config.toml
n_kv_head = 5
d_mlp = 1280
rope_base = 10000.0
attn_scale = 0.177
bias = "qkv"
tie_embeddings = true
extras = ["capped logits"]
init_std_o = 0.0
optimizer = "muon_variant"
train_tokens = 136600000
Each number is 200 + 20 x the weight over the matrix's rms, rounded and kept within 0 to 999. Layers, rows and columns count from 0.

# layer 7 MLP down, 160x1280, rms 0.102, rows 0-159, columns 600-639
223,203,225,192,200,227,213,204,212,214,202,184,178,173,197,182,200,207,226,215,192,208,195,176,250,217,176,205,177,166,167,194,187,230,213,216,185,199,211,194
216,165,189,180,242,218,182,178,201,218,168,199,201,211,186,209,205,207,181,201,189,178,223,214,211,174,212,214,221,224,174,188,210,180,187,198,181,204,191,215
200,163,172,226,225,205,200,186,228,236,191,184,198,219,209,232,223,180,227,226,202,234,156,213,193,187,198,211,203,222,212,209,191,166,225,163,209,203,209,163
224,205,160,168,193,156,223,236,195,191,189,180,193,207,206,196,203,171,196,202,157,202,215,215,198,205,173,224,189,158,167,181,211,213,212,166,179,191,208,207
163,203,201,178,189,212,208,158,223,196,204,216,209,222,204,226,195,199,209,172,189,220,222,206,210,190,198,172,191,199,210,200,190,183,229,227,202,215,214,187
220,215,245,173,223,196,187,186,191,211,180,188,196,216,185,204,204,206,221,211,155,212,180,216,195,206,219,202,198,215,220,186,195,226,194,211,220,207,211,186
204,174,222,199,206,251,197,244,209,179,215,223,218,198,182,218,201,172,189,203,200,191,163,227,182,202,212,219,175,213,206,207,151,194,182,181,185,174,213,206
205,193,201,224,236,202,165,205,202,187,163,166,170,198,194,211,245,171,209,216,167,175,217,181,230,220,151,197,193,210,209,206,178,215,190,201,173,196,178,193
208,164,232,176,193,203,189,204,208,168,165,201,223,191,224,210,186,193,186,182,213,188,191,194,210,190,166,173,177,218,232,196,174,191,199,214,189,170,197,200
146,191,196,201,157,194,217,162,207,172,195,178,207,209,225,210,183,211,167,219,215,187,184,190,209,207,231,196,198,246,166,178,166,205,202,199,195,188,191,219
185,191,217,232,198,205,205,196,219,167,209,232,207,209,224,214,215,217,190,199,166,229,215,229,178,208,196,243,176,186,220,203,203,197,171,198,172,242,165,250
195,235,197,222,174,175,200,240,171,229,207,177,203,208,195,227,201,178,242,182,212,220,211,216,206,222,167,219,204,153,200,231,203,178,213,176,173,185,152,191
189,201,193,196,208,198,190,247,225,209,206,173,207,201,189,190,178,183,234,226,200,177,215,224,206,203,185,190,204,192,258,192,178,206,226,209,212,224,197,229
171,164,189,193,201,181,161,205,200,220,211,203,222,213,221,196,174,218,160,179,191,215,189,175,205,216,204,220,221,188,209,216,196,229,147,201,185,222,172,194
246,202,213,199,200,218,188,183,209,176,170,217,185,223,197,228,169,204,178,183,210,186,201,200,191,198,178,223,233,215,200,214,222,201,224,193,200,205,212,234
191,217,226,226,202,162,172,174,210,216,190,243,191,222,205,152,201,232,157,228,189,173,210,202,219,194,202,202,198,189,172,235,213,212,167,208,176,210,173,184
209,203,206,215,182,201,213,199,217,193,192,195,196,211,198,215,177,194,227,171,182,203,216,201,193,180,189,228,199,210,231,169,207,252,183,278,182,199,216,179
154,217,216,210,188,201,226,227,174,196,203,223,200,230,203,199,187,182,205,207,146,199,204,210,204,184,181,213,195,222,192,193,202,164,175,210,198,213,176,183
184,221,216,190,200,221,200,170,156,217,196,194,212,204,191,142,212,227,200,197,220,178,245,183,234,226,193,205,180,210,228,206,214,196,209,214,217,211,174,191
151,195,229,224,174,204,195,200,186,209,203,206,211,212,247,218,207,215,195,191,235,200,196,194,180,189,189,191,224,193,217,243,202,230,205,192,193,206,225,194
211,184,224,182,185,159,172,198,198,204,193,198,189,219,178,236,175,216,214,196,199,191,197,190,214,204,181,183,212,216,213,170,202,193,182,189,194,204,192,212
189,233,177,232,191,188,219,185,166,177,224,203,193,224,219,237,170,224,162,201,186,207,189,216,183,234,149,225,198,204,209,191,174,200,201,221,184,209,173,185
222,218,225,215,205,218,186,218,212,204,189,188,200,177,173,185,212,209,180,173,195,230,210,203,212,196,258,161,185,190,151,174,208,193,180,184,194,187,170,203
209,171,174,189,229,199,220,210,207,204,192,228,214,187,217,222,214,145,201,224,197,184,230,204,223,215,192,196,215,206,222,211,194,189,210,178,253,200,169,181
211,203,198,206,261,192,183,219,205,213,171,209,224,186,199,216,212,199,172,204,219,210,200,192,180,208,174,200,182,188,180,190,187,190,205,203,215,207,180,196
229,187,206,190,150,219,245,196,198,225,226,206,205,214,217,204,202,199,232,220,162,169,195,172,210,231,199,218,196,213,199,207,168,208,207,196,221,229,221,189
213,188,197,242,207,193,185,220,185,181,179,219,179,237,192,221,202,241,186,200,188,221,200,165,223,203,207,179,190,191,184,212,217,205,193,197,176,195,193,201
178,215,218,217,190,179,169,212,212,211,239,211,244,228,184,182,202,193,231,177,198,165,168,177,198,165,233,203,210,230,209,182,253,262,202,212,150,252,195,207
209,220,202,172,245,196,215,220,192,200,161,192,212,216,215,221,205,228,196,177,207,203,240,210,189,207,165,209,188,198,177,181,222,203,198,162,212,175,220,211
183,199,197,174,171,239,181,191,215,194,208,228,192,189,221,182,203,223,183,219,208,198,230,214,211,205,195,182,178,186,232,204,199,211,175,185,200,169,203,161
219,212,201,217,187,214,179,195,193,177,205,226,183,190,170,210,241,194,218,213,228,179,191,185,209,236,220,195,195,187,199,252,206,168,208,218,193,219,216,208
207,169,227,200,203,205,197,170,203,242,200,204,214,205,178,234,209,202,210,189,216,191,227,185,199,155,192,195,205,217,220,188,178,174,204,228,189,188,181,183
184,165,202,189,226,191,178,190,206,221,186,193,224,203,188,227,205,215,213,204,204,212,217,213,202,205,179,197,168,197,176,203,189,234,222,202,198,211,213,203
157,208,190,195,197,192,184,189,190,196,209,171,205,165,213,209,203,217,221,224,198,192,198,178,224,210,189,195,183,226,180,169,232,229,238,145,218,246,210,208
191,156,149,201,189,186,200,195,188,197,192,205,188,170,183,178,252,243,218,227,195,197,177,180,197,217,200,224,172,208,185,204,181,209,228,199,193,165,184,223
191,185,189,206,191,229,180,183,194,213,184,197,213,186,201,160,170,174,221,207,210,239,205,189,197,215,204,182,183,212,182,214,206,189,184,206,194,214,189,223
180,201,180,206,204,185,225,205,216,215,198,222,172,186,171,167,217,232,163,168,200,169,191,195,194,218,189,215,206,173,179,211,166,187,205,193,226,171,205,186
183,196,212,177,224,199,222,214,193,187,199,153,211,192,227,212,186,200,205,212,213,153,193,187,243,215,202,190,192,185,202,220,163,190,208,202,227,206,165,177
189,213,205,196,191,192,189,189,216,194,169,197,193,174,213,199,198,208,214,179,176,195,224,187,178,198,174,181,161,206,208,208,224,204,185,198,183,214,199,208
205,203,190,200,192,207,220,163,220,168,198,209,195,223,206,215,195,169,190,232,215,209,228,173,173,200,215,194,188,213,180,175,183,197,216,174,184,196,208,199
180,190,198,200,213,170,173,190,148,194,176,191,184,181,225,196,241,189,219,183,184,214,205,206,184,187,194,199,191,206,181,215,196,184,210,203,181,175,210,219
195,204,195,187,190,220,240,193,230,199,185,203,184,187,169,174,206,190,167,194,170,160,207,188,194,161,178,221,229,207,189,183,237,190,228,183,142,232,253,193
163,187,158,189,200,223,209,194,211,196,180,204,193,176,208,183,224,206,201,218,185,188,166,192,183,197,195,208,194,150,212,196,197,212,193,215,192,214,200,212
177,234,171,207,172,208,215,171,207,180,178,157,187,192,193,186,177,202,172,210,185,175,188,214,203,183,187,229,233,255,201,180,145,193,215,191,223,207,204,186
232,205,217,222,201,217,191,209,228,202,293,210,203,236,185,197,225,166,233,197,227,210,234,270,145,182,213,225,237,215,170,151,218,197,175,228,228,226,222,252
202,187,170,195,172,180,201,222,218,210,175,165,186,221,237,215,193,192,204,206,190,173,198,183,225,217,201,231,229,189,167,212,211,206,210,168,211,191,244,188
186,184,201,205,191,165,190,197,194,237,191,209,184,194,194,228,202,182,198,136,196,188,210,192,153,238,205,205,187,209,189,206,214,208,223,201,149,200,211,211
180,162,152,172,185,196,200,202,201,168,189,192,190,187,180,202,213,186,191,209,220,201,155,212,162,160,213,166,226,214,164,188,194,181,186,204,180,221,210,199
228,199,190,195,200,212,204,165,190,173,208,221,214,158,202,201,213,215,199,192,169,204,217,205,211,196,203,228,220,188,178,207,196,208,190,235,172,193,188,226
180,221,197,205,220,205,228,208,175,196,178,167,200,193,203,198,188,169,203,189,164,209,189,197,229,206,200,211,186,198,232,194,191,206,211,177,185,185,213,187
213,262,186,212,217,169,209,227,181,211,189,215,182,202,148,220,215,209,211,145,185,213,213,210,214,206,190,198,212,204,194,188,181,140,179,239,212,209,226,229
200,199,179,196,211,184,208,189,185,188,216,216,200,202,212,178,216,180,203,215,199,188,187,234,213,220,184,207,204,197,200,214,168,200,230,190,185,210,207,170
208,197,212,170,214,231,183,187,187,173,212,232,170,245,198,208,190,221,200,168,223,216,203,191,181,175,168,214,227,197,190,213,212,219,193,237,198,183,194,193
246,196,214,226,215,217,215,185,218,202,225,191,190,212,196,212,188,179,194,181,168,190,214,215,201,206,229,221,215,152,153,202,216,179,213,202,255,176,186,174
227,203,215,175,219,208,169,183,221,202,187,234,195,158,219,191,191,194,188,174,207,147,189,236,218,196,200,230,182,193,229,201,192,235,177,214,227,222,199,192
208,224,235,201,227,213,175,166,228,195,211,198,198,228,190,179,253,209,173,207,246,216,205,219,205,238,183,173,196,190,231,210,225,236,213,201,241,212,209,189
198,172,174,208,187,206,199,172,221,186,184,188,174,197,218,212,224,219,164,188,184,202,189,175,239,180,197,222,181,162,189,234,183,208,131,175,202,189,226,211
207,230,175,227,190,198,182,213,205,218,208,167,229,218,222,173,196,212,214,206,158,208,179,203,181,159,219,164,224,181,181,211,232,163,148,193,204,211,240,189
212,167,197,192,184,201,198,212,168,205,179,204,195,223,186,180,203,213,177,190,192,185,185,222,208,207,206,182,196,151,195,143,213,192,222,193,194,201,189,216
227,240,188,202,185,215,176,159,224,237,183,184,162,189,186,218,207,185,197,201,208,183,187,205,217,186,185,171,211,196,171,220,211,190,205,161,178,200,245,164
210,203,200,185,191,225,199,215,183,157,181,228,227,191,241,226,199,208,207,235,206,196,207,191,189,181,202,207,204,221,216,208,161,200,201,190,189,173,210,213
180,225,193,211,205,198,215,252,211,209,213,188,211,196,208,232,246,192,238,208,191,211,178,191,187,204,176,227,197,212,202,219,193,229,229,220,207,177,222,201
187,213,196,217,224,207,214,213,202,173,176,209,188,210,217,188,230,215,207,221,214,204,197,204,227,199,195,211,206,210,187,197,198,227,192,177,197,192,178,213
223,192,204,207,183,204,178,174,180,204,209,169,227,200,203,184,216,197,225,248,199,196,203,217,188,213,228,190,178,190,212,186,175,211,174,197,237,152,216,209
199,177,198,237,189,184,188,174,159,227,156,192,186,190,200,186,126,229,196,174,201,195,168,187,216,203,162,222,209,207,198,173,187,173,185,204,189,224,195,202
234,216,198,173,219,185,189,171,152,190,175,214,214,196,224,223,196,215,222,233,168,210,214,189,203,225,205,227,191,215,198,203,219,222,230,204,203,191,221,216
188,227,255,237,189,223,202,181,210,229,169,229,170,186,195,181,223,179,167,193,190,210,208,190,240,217,241,178,199,190,200,216,237,213,147,208,174,207,211,185
182,187,188,231,168,190,167,180,212,205,173,169,186,199,218,196,203,200,206,201,197,188,185,184,150,199,196,206,200,181,184,180,189,192,193,214,187,203,176,189
201,235,205,153,222,214,174,196,186,205,199,188,212,215,215,181,194,189,204,195,211,218,195,207,208,186,206,204,196,190,193,198,194,218,177,210,162,186,220,217
218,187,210,192,203,218,195,250,192,188,207,152,221,217,218,156,232,176,200,212,215,206,217,201,198,203,215,188,195,216,219,186,224,197,201,189,208,199,194,195
208,236,212,211,218,194,181,193,190,219,223,243,187,185,197,216,188,197,189,193,218,186,196,218,180,186,212,187,220,179,206,199,218,177,208,230,236,204,187,185
200,153,205,215,197,192,206,186,228,198,211,193,202,207,196,175,213,128,184,209,202,180,187,197,181,185,190,198,214,220,229,196,176,191,171,229,214,185,195,199
209,200,218,203,193,206,196,227,213,193,210,193,237,180,201,185,186,221,203,208,211,188,211,249,204,190,218,178,225,226,208,208,189,205,206,219,204,216,200,177
171,192,195,192,255,199,196,216,198,177,205,204,204,196,225,177,214,206,214,221,193,206,216,196,183,134,161,199,217,160,195,196,199,176,245,228,222,209,220,172
183,197,217,223,217,244,212,183,207,188,210,226,215,162,191,189,209,205,186,197,204,231,176,213,193,198,215,140,174,212,214,167,207,231,204,214,173,211,214,210
179,193,164,215,194,215,211,192,195,195,172,188,176,215,187,209,210,231,175,255,194,204,213,193,183,179,176,192,186,201,200,213,180,187,194,219,161,179,212,208
220,200,197,220,164,225,233,185,199,186,218,236,196,197,228,213,223,177,168,187,229,195,217,202,194,218,205,185,223,221,151,223,191,199,197,199,229,169,215,191
227,224,203,184,226,161,192,182,180,209,224,212,214,204,176,217,186,185,209,177,186,198,217,183,226,213,198,187,193,171,216,223,226,201,195,197,197,165,181,192
225,197,188,184,206,197,191,203,206,180,196,201,221,218,155,218,203,187,189,209,197,205,167,204,207,193,185,211,205,197,189,182,192,201,195,214,217,205,205,198
220,223,186,165,199,229,223,233,206,214,222,205,214,194,203,184,190,231,181,167,190,197,224,138,194,219,216,216,197,159,205,184,206,195,221,229,184,228,219,212
234,227,186,223,228,255,196,168,209,205,213,208,207,214,205,205,217,205,188,194,191,207,184,185,210,195,234,182,230,208,184,170,193,188,211,157,219,211,218,185
188,216,217,215,209,218,206,198,201,176,226,243,202,210,250,218,216,231,208,183,211,215,181,190,197,197,178,223,213,229,202,182,199,208,181,239,184,213,152,243
187,164,196,194,196,195,214,199,187,191,230,204,197,211,186,186,184,227,192,225,199,239,176,186,198,194,191,213,217,205,203,240,206,218,232,192,213,191,191,244
207,247,189,177,185,190,217,191,213,204,195,226,177,201,228,238,208,204,209,218,199,227,174,193,219,170,229,217,202,208,220,218,197,212,206,163,205,184,190,203
221,228,183,200,228,199,209,201,166,160,195,199,181,217,216,192,190,225,201,180,205,197,229,194,223,190,208,178,153,226,181,191,200,187,214,162,212,200,228,212
217,221,204,218,209,217,204,192,221,205,190,186,183,186,193,220,208,207,192,204,184,226,138,201,179,212,200,234,194,184,203,227,195,213,186,222,197,191,199,168
214,175,216,175,173,212,210,208,193,202,203,219,198,181,218,192,210,199,232,210,185,186,207,198,200,218,209,196,214,176,218,215,189,194,192,228,197,209,194,218
221,202,191,222,195,197,217,171,212,204,199,172,176,212,169,188,217,185,221,231,222,174,222,211,192,190,226,196,226,204,213,203,225,197,201,206,188,148,251,162
190,228,168,179,212,173,195,171,203,207,188,209,179,205,164,201,199,175,188,200,217,213,198,191,193,189,222,207,202,240,187,213,201,216,177,204,214,234,194,203
178,237,229,174,210,175,226,211,199,176,223,188,209,190,190,178,179,211,204,185,205,211,185,222,218,191,229,177,187,206,240,199,212,213,195,230,223,224,201,192
143,189,222,156,184,214,198,221,178,181,217,224,237,188,182,198,184,210,215,197,234,205,193,199,239,207,218,236,209,238,207,195,217,177,210,210,122,192,199,220
232,189,182,200,190,203,205,214,190,184,175,190,189,187,209,213,204,193,203,202,177,167,173,169,220,190,199,237,228,156,179,199,159,165,232,180,219,213,157,176
177,191,221,215,194,190,165,163,192,226,193,223,206,200,196,203,178,217,189,197,178,169,207,189,172,203,191,191,203,204,182,223,206,228,194,218,201,164,193,198
177,200,210,214,192,215,180,216,192,201,217,211,202,168,261,188,228,198,194,160,203,211,264,209,192,198,201,187,210,212,218,219,235,161,198,205,227,180,163,198
208,170,204,218,191,199,199,193,205,184,207,193,207,161,223,205,187,244,218,192,199,212,216,183,221,191,222,203,208,157,186,197,194,218,192,216,213,211,206,199
193,219,194,182,195,212,165,227,186,202,188,184,216,188,226,188,202,217,205,177,191,212,196,191,212,210,188,198,203,212,216,206,204,192,202,178,189,192,158,194
191,174,179,205,185,176,217,221,191,198,163,173,188,198,198,196,207,178,192,229,161,193,220,172,188,174,193,219,210,200,250,175,218,230,216,169,203,172,214,179
196,234,234,197,237,216,191,233,209,213,149,230,202,233,219,236,218,193,195,215,201,218,198,189,195,207,193,199,199,188,227,191,214,176,214,211,225,186,207,190
216,214,202,229,228,226,211,194,229,186,198,203,192,187,191,204,182,165,192,175,202,221,218,198,167,199,227,188,231,169,187,222,204,217,206,189,180,181,198,176
204,239,182,182,240,209,190,220,188,227,197,192,180,208,185,201,230,192,196,176,213,217,221,201,192,183,208,218,227,198,235,215,212,141,203,234,198,199,225,182
185,161,195,204,161,209,217,209,226,222,227,181,197,214,198,203,163,190,208,221,228,248,212,195,208,196,203,241,214,220,202,186,208,183,219,201,212,247,191,198
189,214,198,223,229,188,196,185,164,204,212,212,215,192,201,182,185,170,192,197,208,218,187,181,243,199,192,196,207,177,225,195,213,228,184,214,201,192,171,245
191,174,209,188,201,166,216,211,180,169,185,216,199,191,190,193,177,175,176,229,181,193,215,169,204,190,232,166,216,207,189,197,217,200,220,209,193,207,237,176
166,183,206,209,171,198,210,208,224,174,220,183,212,177,180,202,254,218,213,241,191,222,207,203,187,183,222,214,191,200,177,194,206,195,215,200,157,191,200,203
156,185,174,194,197,230,198,168,182,193,212,216,227,175,179,197,182,191,183,212,214,212,185,200,208,209,195,176,216,238,215,203,193,185,208,178,199,163,183,187
223,172,197,224,199,164,244,218,192,211,214,220,196,181,216,168,195,185,211,183,199,169,176,185,212,208,196,229,200,157,201,215,219,212,222,203,235,185,188,212
209,198,227,218,188,198,242,148,170,218,218,210,180,201,210,187,195,202,187,219,230,167,220,203,196,192,203,198,214,184,208,205,163,217,187,217,205,233,215,189
219,188,257,198,183,179,208,215,200,197,203,182,204,196,188,222,192,213,258,215,215,214,188,200,215,220,214,202,190,195,205,186,208,205,230,212,193,174,203,211
221,200,202,182,180,215,217,150,228,213,214,208,196,185,182,218,177,186,200,176,217,200,196,167,203,159,212,202,199,208,213,221,202,198,228,204,204,194,171,185
164,183,226,193,212,192,220,223,196,220,211,189,222,199,195,201,218,199,189,201,182,215,207,201,172,207,189,207,188,222,215,186,186,198,149,211,204,202,233,191
229,194,241,217,182,241,170,222,182,182,200,219,225,186,158,208,178,196,230,210,239,229,229,232,222,199,209,203,206,232,140,175,186,192,191,191,210,214,210,200
225,160,193,213,194,186,184,203,218,202,199,205,207,212,203,187,206,198,196,169,182,207,224,197,218,222,254,158,159,202,204,209,185,186,179,172,256,232,217,179
207,198,221,234,211,199,195,179,207,196,236,164,211,212,203,213,181,195,181,202,198,204,185,194,215,240,187,208,186,195,239,186,196,178,211,199,187,196,174,210
182,221,194,189,201,233,193,238,187,200,229,214,202,198,243,184,198,243,192,210,224,213,208,203,196,189,206,232,211,250,198,197,210,197,201,175,158,196,205,205
186,236,193,156,189,206,176,215,223,222,187,192,227,188,209,214,169,179,202,207,213,174,191,209,198,189,228,179,202,194,186,202,181,170,187,212,195,204,205,187
185,176,198,179,201,220,213,182,184,206,223,211,223,222,205,201,201,191,210,176,186,237,200,195,205,214,206,143,196,216,209,199,208,208,175,171,194,194,230,202
193,205,162,200,207,236,225,199,218,175,157,202,167,194,175,221,202,187,223,210,227,183,183,209,200,198,181,225,179,207,181,187,203,172,205,180,193,168,203,173
208,166,214,181,224,198,182,214,229,204,223,191,216,200,185,204,194,188,227,202,198,213,190,211,214,212,198,198,248,199,211,206,216,205,179,203,229,181,206,208
235,169,172,185,192,220,223,223,190,198,192,198,236,192,171,206,188,200,177,217,202,194,187,162,211,200,210,194,189,214,225,229,197,181,196,181,214,131,166,177
211,213,174,228,182,195,200,198,242,203,230,174,187,208,206,185,185,185,216,174,207,167,197,204,225,215,208,216,200,189,189,213,225,218,238,187,185,181,217,203
176,230,198,168,203,234,181,202,188,220,227,175,196,192,213,209,202,181,183,215,185,203,206,196,166,185,183,223,220,185,225,159,208,177,199,197,197,167,226,205
222,185,211,177,226,180,229,223,188,161,229,217,159,201,170,191,180,219,198,188,180,213,210,230,196,195,200,164,189,176,199,199,229,189,172,149,201,212,192,171
253,186,207,186,174,194,165,191,171,199,218,226,200,190,233,189,226,213,177,176,213,220,156,193,200,203,188,198,205,161,175,188,220,217,192,196,246,176,194,178
208,191,191,180,192,205,206,243,158,218,217,195,235,192,190,203,195,174,215,208,174,183,201,248,213,218,184,138,166,206,187,184,196,176,223,190,199,186,168,180
205,202,181,226,201,189,208,203,215,213,185,199,185,219,200,197,167,192,204,201,198,202,167,210,167,191,190,173,219,200,181,197,193,188,195,222,217,207,207,229
213,183,231,205,192,193,192,193,215,190,215,204,211,211,194,149,231,225,217,196,188,189,224,207,192,178,194,233,228,180,212,219,221,235,139,150,177,216,192,221
197,187,206,196,209,165,186,195,160,210,239,174,215,210,215,241,214,193,220,175,194,215,159,203,221,203,199,225,206,184,185,214,202,222,188,183,226,172,184,197
207,223,222,192,215,203,180,214,202,215,213,183,201,204,208,193,185,249,202,214,218,205,219,195,196,224,191,188,202,192,188,153,196,215,226,188,226,221,187,206
197,187,185,233,207,219,210,182,228,216,187,234,202,188,192,190,202,217,219,191,199,198,191,212,219,212,167,224,217,213,174,186,178,217,214,240,168,262,183,251
182,219,229,191,208,179,206,216,200,196,201,218,189,240,218,199,172,188,205,202,203,236,179,192,183,223,234,191,153,194,164,199,172,194,170,157,207,179,246,191
192,201,185,174,191,194,191,167,187,213,226,186,184,197,185,190,227,173,190,197,204,207,227,206,181,197,206,159,199,185,215,168,202,231,205,198,160,229,176,170
213,201,227,222,183,219,189,204,181,178,222,194,211,174,200,193,220,188,202,213,231,220,213,224,177,211,183,190,173,157,215,201,194,216,167,198,202,241,201,174
179,215,190,183,228,164,178,201,189,225,190,203,219,213,173,173,184,193,198,186,220,201,183,196,200,227,171,226,222,245,204,213,219,187,206,210,202,207,220,218
182,183,188,202,209,201,193,220,197,201,221,159,205,180,218,191,222,166,176,170,194,235,243,178,228,201,197,225,201,236,181,214,198,177,223,206,216,200,198,200
165,213,193,199,206,181,216,215,212,217,171,200,183,220,207,182,177,224,211,188,192,225,248,212,213,204,205,195,214,244,205,211,166,204,202,225,185,228,224,205
209,215,201,206,198,173,181,181,166,219,194,212,212,214,202,203,206,204,209,214,214,184,187,216,199,207,211,214,225,204,264,200,190,182,243,187,208,174,179,184
192,211,199,191,199,206,220,232,210,183,198,196,181,240,231,189,173,204,209,209,201,203,188,185,201,203,172,210,169,250,200,196,164,178,180,241,187,240,222,234
195,240,203,225,187,238,181,199,202,199,170,136,193,177,200,219,156,192,200,188,216,224,218,189,209,202,204,168,173,171,168,243,191,209,189,222,190,229,181,210
203,214,176,205,180,177,192,230,207,220,206,199,205,202,204,193,182,225,187,218,214,155,209,207,185,203,201,201,179,180,190,143,166,195,188,261,162,199,202,252
214,201,193,170,193,153,206,202,203,211,235,198,188,180,231,171,229,217,191,218,214,172,192,225,228,214,199,210,207,203,212,229,214,180,204,218,222,188,231,206
182,215,194,198,185,198,237,200,197,195,221,179,200,201,213,203,177,201,200,210,177,202,198,202,183,196,229,201,197,189,189,189,251,202,231,219,200,198,219,183
245,158,207,163,188,203,225,195,213,199,210,234,231,167,203,192,194,217,229,230,223,185,192,194,203,197,227,221,209,200,224,224,191,195,214,190,209,200,203,199
171,176,210,209,197,201,198,204,212,196,204,208,215,218,179,170,194,229,184,214,216,175,218,193,194,198,169,170,240,231,203,212,210,224,210,203,208,220,219,232
199,190,196,201,192,175,192,243,210,213,177,195,194,174,193,204,171,205,206,183,168,214,161,220,168,203,197,188,189,197,203,186,187,198,188,168,191,223,181,224
207,206,189,205,188,154,182,190,190,232,238,227,200,219,247,227,247,200,217,187,211,228,176,222,181,182,184,185,202,212,266,195,197,178,196,171,208,163,170,183
231,213,223,188,175,180,200,195,214,214,229,182,180,183,207,208,136,227,197,212,194,180,184,224,194,209,210,190,197,219,187,219,210,194,200,197,226,190,183,201
205,155,188,169,216,189,212,197,186,178,202,197,240,168,164,192,184,190,176,197,194,188,207,212,182,202,208,205,188,178,197,221,222,212,224,234,233,205,207,202
227,190,210,192,192,176,217,199,186,208,185,172,171,209,164,207,168,192,216,162,238,207,209,208,198,188,199,189,209,192,163,184,231,207,185,197,221,196,208,260
217,211,188,226,211,192,190,213,219,179,182,187,166,179,147,216,229,199,176,203,187,193,180,179,183,176,209,165,194,200,181,237,225,202,179,205,240,195,215,236
216,186,186,221,191,191,222,172,202,202,197,210,206,215,211,197,205,210,213,177,222,216,205,194,183,213,210,202,181,147,210,166,233,182,223,239,168,196,232,183
202,236,183,206,212,186,176,222,194,176,205,180,167,219,217,212,226,208,168,217,210,156,199,189,197,211,152,190,215,193,191,196,227,217,177,201,244,232,185,201
222,210,196,209,215,174,197,201,215,213,203,207,203,217,157,220,207,161,188,180,200,207,183,236,209,186,181,188,194,196,193,207,223,189,199,209,198,198,153,156
200,216,193,195,186,221,219,202,213,191,202,196,203,208,236,205,197,242,208,248,240,184,168,210,228,213,187,197,188,213,218,214,212,211,237,193,181,180,93,218
187,196,204,215,220,187,225,185,209,231,183,221,212,205,177,171,213,152,201,178,202,210,224,193,184,169,216,202,178,162,223,218,238,215,228,183,236,188,221,190
179,225,198,223,193,243,201,210,216,237,206,170,196,199,189,221,209,174,213,180,181,209,192,216,214,192,215,204,208,217,204,201,159,231,185,165,214,197,177,190
224,187,226,208,176,180,197,219,199,189,205,192,189,222,162,207,176,224,213,209,202,190,205,205,197,166,233,177,184,220,202,151,187,192,170,194,198,192,184,202
189,206,202,226,218,224,237,199,206,202,181,195,194,193,172,171,196,186,186,232,177,199,201,194,169,200,237,199,194,221,188,204,202,220,237,195,196,184,194,185
200,191,184,190,209,159,211,180,188,217,198,199,172,189,179,201,178,201,191,178,189,197,210,236,194,230,217,200,198,203,215,200,208,206,209,170,207,221,195,203
194,218,173,158,168,181,155,220,228,186,206,218,217,197,185,196,222,187,181,198,253,190,207,186,188,223,180,167,180,193,193,235,172,187,207,189,215,184,210,179
171,214,198,195,202,222,214,249,212,184,147,246,207,176,207,211,183,224,175,206,215,189,203,171,192,185,211,205,191,200,200,200,200,206,172,186,183,251,197,221